Weights of a small GPT-style language model, trained from scratch on English Wikipedia.
Size: width 64, 3 heads of 32.
Each number is 500 + 50 x the weight over the matrix's rms, rounded and kept within 0 to 999. Layers, rows and columns count from 0. Numbers have three digits each.

# q: layer 17 attention query, 96x64, rms 0.153, rows 0-63, columns 0-63
# k: layer 17 attention key, 96x64, rms 0.15, rows 0-63, columns 0-63
# v: layer 17 attention value, 96x64, rms 0.137, rows 0-35, columns 0-63
# o: layer 17 attention output (transposed), 96x64, rms 0.151, rows 0-35, columns 0-63
q0:510540530484516449528511516492475504485519497476471504532492485523516542516505580545491558467482509515456560464478483487512491481539536483524525512516502568511539531510511523510465457556501440
k0:557565468480476567462440530514516544462491496391397491536453441558546455478579487421471437534479507592559518576525488503505614545539540426495489549476485414449443521478511531569489613604453514
q1:515463442500404493538509492609495501497493563502501512509507503481456467511495512484507509413453472473516445512562532456534530431486534520571550488502483499512584508473525526487462496495505428
k1:554443477549510413579575430464454498517454532557586587430472577397419471470511471507541463412569518398412508473551545534475487565530468463513576488444471585490463556501475492506488473493538534
q2:586549511514623574492440468386585445573522392526619524509527533500538591474571483447473406484543518414434466510463523470566425584510508523531501452564502389457417567531447529534602527498563575
k2:434547497494441537461502528471459555540507510443484469495452449455463473543543471466470437510516532555514540525522442481497535455491492481513522469487436531496458452421485458482495489588475505
q3:495499480396529481593505471497489430482460508474517509473582508411456438567567552491599445445495542495344501483477493447671461445502468494473483549514433452574572596494445476477480399395520456
k3:553501475540541460599533445414496445416428504460581532462510515459472508566368453518540545546437531534488488523550510509514441536506601503526528495576487537532545465486511453492476536499524521
q4:518531514536514533498456485523472413471419379422447581522455537637479460532513500518473508473559558482521454517563507518412484489496503546428589471487559374515490441483366486548449426539393537
k4:475511484461546486533447429548563448471478508508556548496465552518526612495486485453565406540554551513485568403580473524531392454462525554533624474582452433439529486465451454591462485532465469
q5:509413509536414410516530445605417532470569512523578488489582457538447503502408605595538604436410449495564515478520525482448508542573532548565468503520514565513475580486524473478487531571515532
k5:564423473567548442475478484556446451462449513545554500480496510460436462549524482436517453462554481457476545507503526534451503443490542525519516499436538470540533512493458587494552545476479511
q6:547417496488508384490552431534474487540513503578746437500579499326474516383458570571622453480453445438506488472432553557558534558613425528613471562477489513549555587503575427487504550539669453
k6:512472534516462538463555567442429607520553498495466460491569435450468421527523542498512519503408449475518390572435502430465543536500510439446412524416585586590447519547621545471517581465542486
q7:515557528551485511416597580503560568552560577440423498487425460512560517406489477427433576505438438496471491541550502516540530555512451473527470528569452573524572464463565432531575556533549453
k7:430540485510448538431534462466514587542576474544504478457506512485519603429525556479522525517505473504473453521531465456552452514473475508490521489533479536441496484468552455466534534510512461
q8:555672490424431499558476494487470602401436563474424603406365587468490509563527366496490567438456573512516561520560474472544483358545497450557519470506450509361514417516447477476566485486438561
k8:515582516429515525568439449542530510437490574531497535412507567494610569470460445513557508475519534474422556447556485501531409455419518513507572463539521455439474416494441455507406442499421500
q9:364554634527546605451422551526478575455491342366438506640500513574595605412446488439445562483539520505579499488454409410592520506463420477364525478468546404459380515564376416446507522520485467
k9:461597469534630426503478395487493467515405467478571535565463540541471538486466458477494531489573516545536544515498503519540533448434477463536544498536445366459491487530411458549506477554531487
q10:411505554513596522474500469416528408520394409439563481532518491462446524484491501463504467558497541486472588433619404492481519460501566517477525534522456575555544562472430468556415439483534524
k10:495597554524526547557540512442518479507518499516451536507606538514411578458503530417483485517538539531495506539454525507537555364419588591571433418480433441603464535498420466503510538615538533
q11:533504496445390497523479453495503562447572558567471480349458624459507525624590484575462520407480428494517457467461512533426506403489590565573444563424482546505466463515539594455539475420472532
k11:520385574510589376484366434538408478509519479534494491404630492439528487409576464496429454483585572373488512533485493528479457556489553504476473482395535464440526492434451555501538460470485493
q12:554442378535503486418489460563526534547592418557554491551536481460514550536497604521520451421521481453543421525463565539476496464473502521490527526525561461557495521544540604527483486474544510
k12:523482552509380556433511479487498505475585414462442499544541442485524611515491511469474492440476446497478477501446454501484471519497437488427466495424516498465508493586552505492562551392496501
q13:511504472473436437584447487436514472502476581540512557429472489493487444582580477548467492485434501517537539530496457529527520472499527481525469490456496599479623494466492520538494467483476554
k13:451522575468484528508496538493543602446594489544513522451508468473515544438475427458479527526473515508499484476527448448554434492455487485425498413457481561432525482492519511464527523458460489
q14:478582464446554539536486490492521550479460591505535496519467549457449441497480458476487404580539564474433511571502470532544577512491448467493500535487453479505530555513463542451549573494538451
k14:509576474409436490566487538511397427448499530438491557500517532536522403609354521530491508528499518588421502512563585558476515433464592496516413624597478592480535476441480448532529499584513590
q15:565496488465497499514507590535477512445539500573613591575463503464358456431553489398482373561526538560506465497529457457514465472457508464470541535484506444451547566465463510495579480428541480
k15:580499573453570480558526587560460473411585514464511553485520502486523459545518576473550472492497497446502436490568523464461454503470522484390506544516469534426482556494492483498577466490544454
q16:580541533413568484406501540514505562502490510517510498524473477442482495515521505398498498460524425427458472482515513521475438528546496450509496516491408456508467504536509565476465507439517428
k16:571481536505408540498488523494380458453452410502391474458563440542553503554496497492491453414551533527473426553505458498544551439452527417575414506531534576555430425545589491559549562502524528
q17:455473543546504543480517532527430528528529554554505437546515513511474562476451527440455529551549511478452493427537527494572488451444575456512513549441499459442432566516503502535534547506476479
k17:559584432551564513571498603522533419483541472411510486550353492619466511513510441502426461492497450473578560568452578522516464451376606431405448533505566481564478510554440561535470568584463504
q18:424491487473589497493443483560564529422499499470507518511503527470443474536461469460500524441487535437510509519565490472553521450496420505552540539556471521562535583544422443424487447434527436
k18:614404449539571407485457410498542392485462545506576516523427562496406491601430576570473493564521509519492588555508557528452565428509530502553461505539540548574476478459447508589500531513543510
q19:494433486494607509437466504638469520461533429490554473599545475438432499484453512421500533476514461466439496506566511455549481478545452444513517548549496432524532514516438466432456467402542496
k19:602393554518510520443512495503529460455492444503503485539505505489492550519465564459443518461461479417539514533460550450455586476447524458477461520532590484622486457528447474574478588464541504
q20:479470617457496492470446505563517479447477557502627482456463627436431472511468523439436479528542434553590634465558461449433472409543530503605519552567486526460568544551475493502476457485578472
k20:566417524426613427534398553574409406470590539551521498467568612508408508515390573539503621414509531444446474516453549519614425416417493496545414559498528504486561535470467431445455522492545381
q21:444483460563453557461513474448471549524591409535396461625480345539599471469464456476478454578501490539515463536456518505408547504414535485422472524390544481426501383431581491529568546488440502
k21:388539509476473513523501549453575600484419501431485501539472431509551446554591452409474429448507434511605478498534514538384517587420413573475541502530403398436537532484490553504466449525451516
q22:494523542624399484498541533482431429584509463456471470426480507615573595423494478562427516589484506590432511493445413494542531513528472478467470415486518403480548564417478376557548537572522539
k22:399578464472525573525580538481462566547626489484453519501467474525566483391479420523513507545468493548476461514439487433492467562429470442479470453522504492516548558457476410345508475430451480
q23:432490558549468468523517500375460537491451430494491531465530467538603525511522501463494528482460518549528493470500491526521451600430481529424468498387572549478450519453468461492463542500524507
k23:378587544581506472441500535382545678504492503465520501471522421477507510485526439481506540567496500579473460501570458510503405648531438526440547431497493485372430524507511515441488493465477512
q24:452505490502508543549523475462497454435493513518468478514469539518466484510480441520454426480482515524513454537557441512559539477465455530543502510510386541537567529522464432522522492486464494
k24:453573472566619390571474494531580444503471552528565573503514567462471396602537463451449405545533490537502542569529569537417593477519555532572491492539350534456517603431404536540492421563527519
q25:508482497464544562468477442520506413428531455478523446542490483511463499541468496492491440427505457474540487551530514534512535460417467490463490537491431499562527487560419523480497463430565476
k25:534507468572586411553478526509596341408452532496532479552447589469380476601513481486467464542516442468494569540497567575454607512522495558576470507502423402468497555488408584642443507482558578
q26:385490512544483494495509399507422504501523422543575480523570530494557528479377488404510539545480525570508523468549508481522498487495509428491556502605552470457476572551476462546493533540559566
k26:507496555544621527481410440455469523511583483534510520550600534537588550509445573447478578556439398511499514467451519498503488464522545469419552498496604430448486548501457487481440560512526466
q27:470438489488538493553534453461525519540556464452569440580487542458483491522455541581561526482468461498505468520441448511592538638502430559508472571550539530552495566538533443449536503532602427
k27:394543547526377508439516512482497572572600456510508528511524458504524561508484521434459579564497544562524486468517388467485560430508447487505408544522427551448497499543548502482563486475540416
q28:535555405484476481528474484498548508556480582509472526436460525516501491540529452550485526540546492509506564525463578477457509432514568491548490452529537456498551431495577552527499504508460513
k28:554456450402436585546507470486469502483513548500503528438531543518542506495423484550561527453500476460442507413475525570517485472518471531556515528452501530538557507522538450491451479512446478
q29:507381496464530493509522505504521500434510517518494554450524445503468511489528452441476443428498446441639496549430483592448517561476518512452454512490556585476536449521564511511499468521524507
k29:322449479449492437472512519554575585414556521501499521486480473450383484469469470487467640495520465404603427510553507502479511532489476525446477514463521498401442494527518535548507551393483405
q30:581517520456511492467460482580507501502520460468577480572476534430541506510420571487454548515514429508457509486555492479506462577534407417561513520579516439484549540512399491456478451424615510
k30:611471555531499550437494477485445506490513430552443439528565555482533534512498529492471636428432494491432431484475476431548530493432419406508416535571538553528563510521535409410506487420609494
q31:498478465494476475499512506450519508545519589576524515430515515504521478557520512514508534514533431535536564499468563519481467454514621479583522504538492488459518461468589577597508523498499507
k31:473477547441438572458483559470479606448626492538446498463565447556579583437439481486508527479469505457499483455477457523569375497413458482428481433430533490440484521523532489450472497489426453
v0:572495531434485502503435417482538490521483564457529481459551493487564505543506490599518467460523507540405494426532526459483480490531491526484550500506427489486507458454525473544403426534385579
o0:389461466552507502486502515504486486458576438573531487555491556504468447513415560507471512533441523493538491502500520561522581454481514506487440506531471525512483611544487492495549536469635446
v1:547506616522538462432568554501394441482434487465582523464523578486557554465539522504537584485521343492461512546533527500426552498482499539430435509433421563565511491541462457477481427477574398
o1:449432427477432669547478440524560531436553499531498469505476465506522514539461565618483447491447542559565556476494469495532488523555480500553564491560595504443465412507633575542526531483477547
v2:481481512558483449556516543461446428452415431521544525492490565435556545467505491511547456410568491558539473478535439408530568558522403437504486518495499481492524487451505426469589541515580495
o2:552456480526500499467517458594479501495594551427482492490544462601533445630486530487429520516479485474497544515445558542448506536516520546521509558486501573557461437498562634587459471490456541
v3:462439530502438545480466421506476577585424473460464485469502591425513451514490460537555552427436492536485522528538425390441473509538575410417508532526391476439539425551478478430445538480509507
o3:465538516439531477582507509545555457313530526536548445556563518474466437468508518456565453488461497454563496524489575572508518557437505566579472447464586603509501505478504496503524470459501404
v4:409407429578532553520513541555536422448523469456500551521509564522487454504480527450563461468463514484573490598499451528478477581534493452504435543540576503549464499444511490492553533503569543
o4:583545515488451269517567498438488531449438565493405464504544469485527463509518456497472525511491519476521475467482529423509524521477512562455556503459538580474508417485540551466421495482436470
v5:575495475477525455486479498497490436422444571502573450506541611521500474507454462548520493461568584512490523408454553590383475456458447528483490549408371518481496543435501431546479451549487534
o5:391455559596472508492550456504509495561604449547445464484483499518593582541524614516347502516443445523525543549529505442552561487566523494528501439611515587535456514496530571484530538472554492
v6:476521531539507472428529531497496513503463469552522532470506454448547551411503449471547572466549406460485510435541509438521553506545514508407558550404470542414533489574514583502501529455535467
o6:544454462431489644524475457512431469533536552461589492475481473462462463572529474463522446520447503559528548536508506565472432519547504496581458526517519466558503520481526512509507534477472500
v7:563545533477494475469543431484449564506563474533494400492505599463580494493480359451505511480525437462422476468549467503491546504520497516548465468453498607493501474468491456370475377547518445
o7:474564541527430669477406512476485447387497480536628502523521523504451558509492604537507460537560497502511536510461509526550506453533491436507486514560480438465448588512545564644542558437531568
v8:449507534506518465545540502487416458553369434430573567501538481497511564477531607476471477593569436521515559462478574539539514594448512447524515460549458522629492492504487490557526546492618395
o8:528442505543523506512552467614562539504582542560353467439416461644479475501463453582512551469416517514517543520532451447474460415527511490470516565428572477435504431474516485493485496531436623
v9:444535559469513515458506561521481563499539497524543543498539511465503542428542612525510438511521447490517576495448453540481516558584486561452471520447455561547483484471494526404481491530418421
o9:507444508517455669571513512450533488529507600532498445470509484437471449453488439496517524562507539503449485468531484430498518493491562512500491444456569497463522490524565533527505473497522478
v10:560467443508530489552449470614527469443484558455411571484537459537455481582500517510526482445509560439484550563435512468477532487498529470429501476575503574520456480463496530615325479531448527
o10:457493474454545358452531511404478503456487471515443433562526503482542480514471430545448497509425505488474385465525505505590505485496472487493479493532582453480463551532509525439586480417485498
v11:416537501440478532476546510462420585577498404507449508546487467527473524599463510455512586535456517456524472568461535469525520560516590436494516533412580491501585578562494537527547587435587417
o11:629527452486558532510500509580492508476443543487545576492454386463451475453559421474609450464559437515567493558542474521460406463429470487527514480513499488474470416529466457444483454600395530
v12:514543627509541452430475521389415539455446476508601483511518566426512550505542500570527519501569473595418532502534435495550478522525506454465563481507415469564551481506469464479561523500606483
o12:456407447520447658532499530643576485530567488507555504452490471573534474553477560518434490470464484481571573467514581532427501524474543536589519574490504525467480515479527510548478482492469582
v13:515549517461434448382566541447492462484474476537492493441518432509581537416536436473534532480549496486467484384599526467527498407489447515491515555469475482499489482501545462406565468462481513
o13:511482482533507671514450453521471483545544483452632490508477536504531520578427500511513487499505445573543565569455458526484489549547531493521454527534413498516513536487458545588448599491544478
v14:496483479554472554509538449558581380472508514515459498420451448523532511395499524462563462505436444570549492515460488551483472477523481574509508453518565494537450497545532502471486560429499573
o14:462544470447488393536504497437454551509472448479453468522580557515426442512486433496496485497529523444451442505456486405516497577532482509468439492453471536455546467402493485468499488525468407
v15:523545480389514520505544509433475602490669458542490395499439517543458482536479523494510520500483567357452551505549486543472448455463499554538515461478466433425526510504555510548454506512428515
o15:504494550529456663463424427500488432492408557517574605504536508456504531438503511522528452460526447582501440500535512477507527482427495454492503520542455540546521544514355457457525467548580490
v16:553516568524467473509468496462444495584415484457516507452497516459580486416477537499517468508501448561498569450503501441527538516568510471473578530519398480463486473570516543478395500502506595
o16:447449462509517545568508457647551497488586503526534501518499523559448478581520536524528488522483508497501487515537519569493492480480525532513442555468570529517537544428489469547622492467513407
v17:498525587433506482477480402428469532427492546506529570448511526377532506498480515503502481462580555609466556439491298412542464518528504491439528427449443549549547439492501419425571456423619535
o17:478448503584487699508504597599499537497522468547552380497537522536504446574499491514497491525455508462468463490479655551484503516502526534587505557517538529494439528468506530573409504509418515
v18:462498544433419494520447481545469543492519477492547530458527445439555481439568537519563589476566499475499543505539502470551552432535531462405534426507365562521465544589528565505490478490370416
o18:508495472473566734514543503470493543533557574557621475529506553458473476496452454516558408539374479486435490459465480499467489535539507523583477542495561502533534483507518494500522475467546489
v19:637512366479450497552511490545477448430554542534392526421445634526511469440474476491548507477459550491577508498398609519353460476468473568472471403541537511499468391458516539475464467423443503
o19:372489633518472394500491491427475480459502446461463415563632470430486538487527443537430440492528479554388372560438460467597509559568465476459433477459475553484477520477555520489526473511533496
v20:398520477503516483549579519451446453513511397529460431543480465472567528489490458363491429532518450430486531479593471501516551506492383533550491531458545448409478595592488499472597579443531495
o20:678562489484513598477453400537424480572512523499593585466463510602470523539518523480539514471550498531503513514468532481470436486464534411521551551490434495580492420448494514546509488513458536
v21:489526523507544503484490429419512496462478517550593548525522500413503567526543579569452533539554413475472520450493468488533454461495516544499546460411474500571532515507462449482485439471535494
o21:477423491476451649505490525541436565588536462520539483439486513527469503470478522495519540488425560570505548471517509519468523464494513496560497507532527497478480521502496482544495518545493566
v22:543472386427422495517409481501511537525504532463420521488465522537568383552476470493510530578490557587527459493568515547444510464488429531455557521500533511399457435517509598518556539557501545
o22:475562584568568344485592462589514493559462485492544475521548473462381525502475583479568421488546505455524475545391467514519442514515617529488510525519424507611468554541509433458493516473478431
v23:531535530415497471503446559511431625487594496444552421477477486468552495437474583431480442610535468516507557400567459491447457473478397502457585420549426514505537514513519521584465526542499537
o23:489464588553479685527487452597550500529465488577510545438508504502461456498457491549535503508428494501451505493496532509486563520500517465489540594477550490579486520491510408484496436463470451
v24:402471478530496528490599542479436523542493404506473400596487481503427491452455496441492540524495461469569506521511440542479475557487519539494469505538462450482561520585531544443539592472559434
o24:573586544472537447548439432526540473500447600474445560413470485502499484460594514481524481468499491503504551505497512444489401525460502425553474462440510550477517372413396462485478493549473503
v25:456500530572523504430472489385411513457508535554481593492501539431505476600536479541510472397502440523516463493546405486559527598548495496494618515480485471450534422485468454404595524528487501
o25:537439464461465461556494520591562476533477498420581454584547467535479471456511532422412552514547553505546552485448564507408451466472555527550488541476504508591451591494510621578400469521547520
v26:538490496487539462561455445534549417473515546416490550498504577486519440573474479558514441485512512513498526500538490463446538483521412523527446525507536489532463456419533439580446430499486709
o26:504472477561442369425485492488455523465556449531499440476501508562553493542487585562474564467502494504474453450443568543565568472489519526465560525539508543531479545543556552497535527451499446
v27:490493487447518529505526481604535565489558554477479405537551390552420565520483532508511524510540555457462477378473549482457450404525566546453549442512509499534493574455529568560483536472459474
o27:487491531514552524489496524313469489526469450558465533418452511459528435439494395471505502566385477485473517544521466491589509542463444395519422517519479486472517550540422420424457484559502461
v28:542483479524476461558472531446411446512505450476406549473435590517526420509543455512571505430513445457555494512521620564393508531457443505527504462545479441486490446500490472452540492514519531
o28:495480541525518415463510420578525484434518502439516507570587463569491557476516571540405499463536476553529497521445407474529487522512525487475512557457517567506502487459558556537517479503506520
v29:517452432602481511588520437508593442496523495559500509467507542461550458457442527444524436519532535508604547544485491491466524523507477508506439499536542482544460424511462487396521474485559491
o29:461531556475476380475546529473459492482494552441401431475544576513453545529552497498512527467454518499408426477394502495504506536523535540483473495425532575464477481414526561610518502483452509
v30:567458432544551497620473455522527419468521544495530503584488592503482516523420511420464439575523521509573460579482515470539548639486473519529457518429620506476492511496442528480528537496557522
o30:516549522515491338421546555482447554559470523522415506423515387558485515554622524479487530453538551479393512457439537529451492394493507483462533476497478488544418428507585512510559444503412559
v31:569534512574484494460480505517516423483546501529417506528519460578391565430509501419517446483432541490537440489448600530568467461479503484461448549427552451495445650627451526479510484521485499
o31:496487499402621528525524546415456542567470424459494551497457453441574578538553481511428546512598463494463525493546389471460471497441458446538508476545417436488523392395508450495572512504469461
q32:492534535512533469516505488469449510492503470468521506477494468474510530498494501485531504536525470508449529490528502497567459477531507492518521514480488519431464489515511468517504509484497512
k32:438452477495466550537495490481524413480441463460526452480482526514477493448536467508463411465484474455537502485476461530491517516537413433508460530510555494505593505522473494492470529501499461
q33:502463481532493523522529512546498549493505512508519515519474509523464460507471541514496524536461481478566463528463503475485523537473508514494543524505456508546499476501544499496509529477509504
k33:465508536511493508523483467358487522489395457556508549471485484527492498437563465478428480501533459492492471510417506545484522505469452469469503426479505471497549503416489468484510440502485528
q34:459554465509566456480506430471455483512413459465482508496511494459539530480526496492522491506533478493480518496507434468547474502554446500538478456517519474433511523492477462545497511518510537
k34:462469580550498512470449519491550484403525518501491467467565523477459497515514516551462449423515476450554469466450455548504557520500493475513482568446530559530462520480456501559491565504537457
q35:443470519523430504431499505532450565519466524523496489502467502538468454464521443483479553561435551505560455529529521460460560540487488537491514531527517549570486444503569489490515534482493456
k35:542520504495474411416483534568482580474565541460485527562443465463476479510452536523513565532482494531440498492579543509560526475498568534514507511516495548471404516485518514578551492439501526
q36:483465481578456478440496460484411550489494491521542480463486437483511538488501548499520482513501502515581514493495450470530531559585509549474507503501596532528472441483590521522542552513526472
k36:540424443476486491514491516554494586520498516536547480510467503520457398557476576517586500512536502456488446475543599538443573521451578560535534477470557524531431481489523513512553525531468473
q37:461478503533313525503482546508460584478562551499461516446517466615499448578423505436379611528357518532488474504553490397511615522493566491527512533565423538481542453515571479538497523494518444
k37:523534538513474485486509538575586567604453477502427535570533526528525480567553483536494547561497584589454460548513557503561540540493617506476557431494546604485511523494575488496504406407442523
q38:528455485508523482513481501473397479428565458510603423494504433413463503481534561562579396527544497429567492514469560500515458578516450539483538491443602492532465440434616542481475485532545474
k38:527439417530490506567518498531496514520500531564503490496496510519482474558491539525513552511470539479530450498482612491490544487544541584509534492490529499514524489500570516464477529543491511
q39:496445494603337495542532540471388587511630580484489500372602449564497514528457602495463545547392494571547516508542489402561531493563515558574467474514403586524552459409654518501519603650575417
k39:511525479500461507503528583581612567567524518498442503470525480550514506560523484495409506557468608529448491528491531468544540526560597447476549475445524535509496543515611510544490458464422548
q40:548509459633372471571687478340418502513570603529480497335676462556495532515517518462518479602436489552480521582446527478498577521608548582653386398467459589483492480320558511546512574607540504
k40:459514485457392580565538647511586604582573521527411521467620502573501484498514456459410491583481608584429445504522520433571502523554577486461534395480542553484509506463609505498500495520405511
q41:421496492445395509465441518528427547411555500468508572488486553579586516490374469511484615449432605532504535498541440447499583497442518441517506462516512524451518440568547444489484479532472528
k41:434548595480513497440474522518521431544521400405419477550474429557537550498452489496488571509558503582464506501490460461536492400426410427400510425587513456444539433509433539498496406460461512
q42:442458503485487529510480521607557537402526469453513525567429523507439442444349444586480472463514514510509565412506467494480533552402458497498512565536481477471438518511460430501445546498491505
k42:551375437528577455520505388480469413496496496524561487496472484448446408547535552477638488502476460415548567534583525549370579487490506521554474591509461479583540511521454531523493538472521470
q43:464385558400514429318370525630436500482518492480609496548482407434423375569508542559539503399423470470663442449598590513418416545550491552516540537436566591586504480554621645464495521481490537
k43:621408507487516400509517418555452499548426580532566481487422490465453515506547559575609478508458462420532487499511526526454492524527507524544511601432520499624473462530518591534455504565526480
q44:457410540516557497525547546498568433444488464565535442485419492414535496510528475480586452467492539447628453546404540579498422607520514517540516555454584555500468512507431473473459522462562495
k44:514490569479580514491494547494486519497507476577497493469481492505496529437533450485578486536500526415479447551471523522526443628461479494476517449501534410474540517470433483477497447539499522
q45:436569534537493545399496581539547494549461497521462566498466572521551551560493474456354597507488484473528468479576524505455558386495581470534535531572438557501456557597561600467562539488514532
k45:548525494495523447487504415450509509534445563541558538520484530497566477582560509489514564535494507567469523496601497509589515421439550545536548581593421498588519586558436535469563493516526479
q46:497473505499516483508477415557538437545504484457484497604495535500431507529478572488529450444439487456516468430547495480494519509481480513473507563525454459634494556561443454506498488454511541
k46:487512431556464527540536398487507473528411506558501518519534583475501543434556539467500522507504485412523506519426496560444560506467433515535488523506505459577547484520472489508422474532511457
q47:523559472527520499485560480434499492556469546489508450395547462531547515521508506499508506551537519585546521567451512528441500506587565524555428415395489517435481424467506584543490504542461542
k47:440590594507475566561505586507542573567518509504386508481515500584456480445504399501456459527538495577502422511413483458557456423447488545415529360462502470413507522483516502457575389542448547
q48:502560475522550498596586479417542496467488511543492504456499537530566625523431418402471497479522529512517490604428500514514537517475587504525470445480424597468491539451472506509547503603497494
k48:441549484517545567495497582510589516458482487545548440465519512491471445561499467509556479504513523516530486551484505515481481583472595539488467436511461557465476513502444496577541494567500471
q49:521494463554494499536611464444495451575532543499465431429516444559516549523551519476483505585518481535486501551473533523446510497524548517535478470421529492489517416439506544559515470519464566
k49:445557533485450564533504613559568548519543483468394486510516516580527582456468454479392484544474596530515449453453471426555504459529472462441516411471565464415460504476532484440538467536475514
q50:489527674392448497504438537458493555500499477432498458500575491532422485519541487560488470456490474567490429444574469451536508529510446609431572497498435464569539459527550556487464435470481447
k50:469486541533463462523463484426481493473375588443471539523536409500431529516579468514414515455475407492546523475437447518499533488482454514426473528467474599588468477547527549500508506549538490
q51:468419473440597451498396495541478490429458452559600496582443520397461475505487553509578479411485543407503488454549508471505435537426428513459613589572502437583596526564494486433459506439551465
k51:616419485534536369455507452521451432467501554519508505507421533448507541553488540505527522443515470432428516454457530558524475606490484556538497581468488490546465435485466460539488538541494509
q52:464422518440489525506416505602422528487579504478545492537422479547448423530471621617458463382454490530566540434540513455455494483441472559502544500516568499556468527508525500503435494538488558
k52:562431458536483449480458434524385493495469533511559468503454521434468475473531532513595523493469484436570515496530498491402520477560459556591467572495487429507531479506470560492502527488530452
q53:511563492526498467546590525376512450560445515510462449417565476525553535505537505464523500559497499564503490615435504511499503506582591511472408384462451518423518451406476550515497463580471497
k53:469532579471452599467481680528551585507522475461420456437582483596481470478474450526413522519542553559519469475461484477565467468470507486440493416469549538416460514492540471506545430531440506
q54:443539523523488548559493541405496542482410436450410491477584457585519549492527368508431496635514508503508493520502425439507626557481498508465500380525555542456501473476470503575487493561497469
k54:385482555570456515465495586470474510465475487481494539551545520527491408520495539559468462516517457607546505511454483507455521530524535613499506465481486614482442509473546442507577462501543539
q55:531504565556515500509554540513525514504508477576581419466453627460512528481420535537488509454443456501542389507481492471483563593492499555466524507418368507505421578447478499531501462540568456
k55:461496471551612491529473471480515453477489541511517479454543460526455489559540515450414635517570514467456565540518497529534473573454439428446482544515384464464562548462428535517456469567477443
q56:520509454540436529509495558407485562606570494430408553456564453583558525525532552509462552575500494593499548489448505499498506457530553460452428430480494436385481400436518541499539533568463524
k56:488526568491420655437538578407475531512575451438432486463586462559558498384577503444315485479502458499554438541516404468541524478544435452523526488481584462432518562515590509493559422490476508
q57:521391461482479493417475507619472547523508603521525457537466494513402404469528615560543507500534483446588571480570540486433558516451512468536519542398619474576469404481561564517530528484507523
k57:543449494477480455487438507573469539508583528457524459555385460470472513508461557595496479561443522489508484460518493485523469489543469449524500511397504472535444468446500536451513473480479552
q58:479587511486561549542558515382471451551532453442475520445564543565626598561560575466393539556549533567529449549494500519556445439484528482471484429540374523443546509493458547514488485534516459
k58:463596506610464553546532578341523515472398484574494541482593558525580447447557340388483456489581468565450481505343463565517418470461455653483482428517385470424514563497492462497522420502495498
q59:465480455621431619572583497416538446507516486472349483472525528580613582547472444473484591613491489540479499541475504491512586506514603416522466500504475547450458535493451426567542497521497581
k59:379609475583499635529586514396524429538442383550492572443576616556620530429561460402411501552530569564505490543498503480506589494528484540437573454525504426414563594437466438486431435473517478
q60:486464558506430520523557525450545460433444532532419388488493496510504497487559433534533503487476506466556446527453495542524520507490516495433474527461566612518467539489482559544500509487513480
k60:402513529529547493519473505448476511506428457557481548467547436536565513538492495493503492547513567547521493507462532503539455516495551524444486422462471535456484493414466447509455420490524567
q61:500530510456525484562450519493534491580549500464416533520463504547483593574473486447457533479473486468426446464538483541514477457439515483447564509498429527546484526491519514515492525594443446
k61:506472481523475539460506503489442509438465560492529516475485486520454438553499605488510477463413454458592501502516482533461507517465523524553481569478530567577499486497449444516482536538504412
q62:523517407556531455491566479449497462557512525552528521460556462468542509499493517457601494528519510502473505558456533574485464505583556532538381448434458516459545441440498518491486521501477513
k62:507504562407502581471455639600546573491561489435428434449524487535491508452449485534455503539520533522461469506456525471534464538476544407475524443476567547503439446503544464501506493516404519
q63:496415537494357554397449570529471567496547547463456478500448435570469406492485436590472547560490438527500494401548505444414596541523545511488504514386635569490405436455611550532449540515410554
k63:512408590458433523423459446554389513541532558423518471530476417500462501492437612530494507511380469479587513533551494404458592513566504398503559560423628544582512488468519586470484503461541460
v32:496465537505530492542515485524422524468487432437519607499485469596528456585482509471507409517451572547514493619515520451550504542486595586501597409544618563554557498499515528400498489462488531
o32:528527500550455464536516541505524494431517493588506485496501501468441521547466484577502522545491424481482496434536390469420554457522400459531400562446427462456515520494520574532573491568547406
v33:511555577530530474494478520423607532548515491515460414508443535521515556470479516477489598600539599508488417452455646484574511528451490447510483495448422487571410463534535437504515446511524427
o33:503557458384511506546494494489526550468448502386521498493575524549510458472484476541527530433624525502381457510525466514574395469480471540520518507565471433489552557464442421507352582498489527
v34:464550472530527492579484525496461479526474391461481471460499567488472400534552502595587466515447550538558478433424546477485461452483478644469418430517503495444405448503472565571503427462554495
o34:458409574486537459561503507501504453431500520476492534587500495455427580511518468529450480508501488457455519487441383420574508602527471498526524516425576471533506503456502466452480582640496515
v35:492554502559453489542568465405546562409539490590460610503566543537582536489444452413414545558471536509520399462511532456509523470533532536553666551490503421479496554488515435448573415482452502
o35:501599436487524556518583489449498491552524480466448538454547539494615605486497468453451518567592488533406537554505461513564456391459510390490323474487358486416502534458467489567501500521496529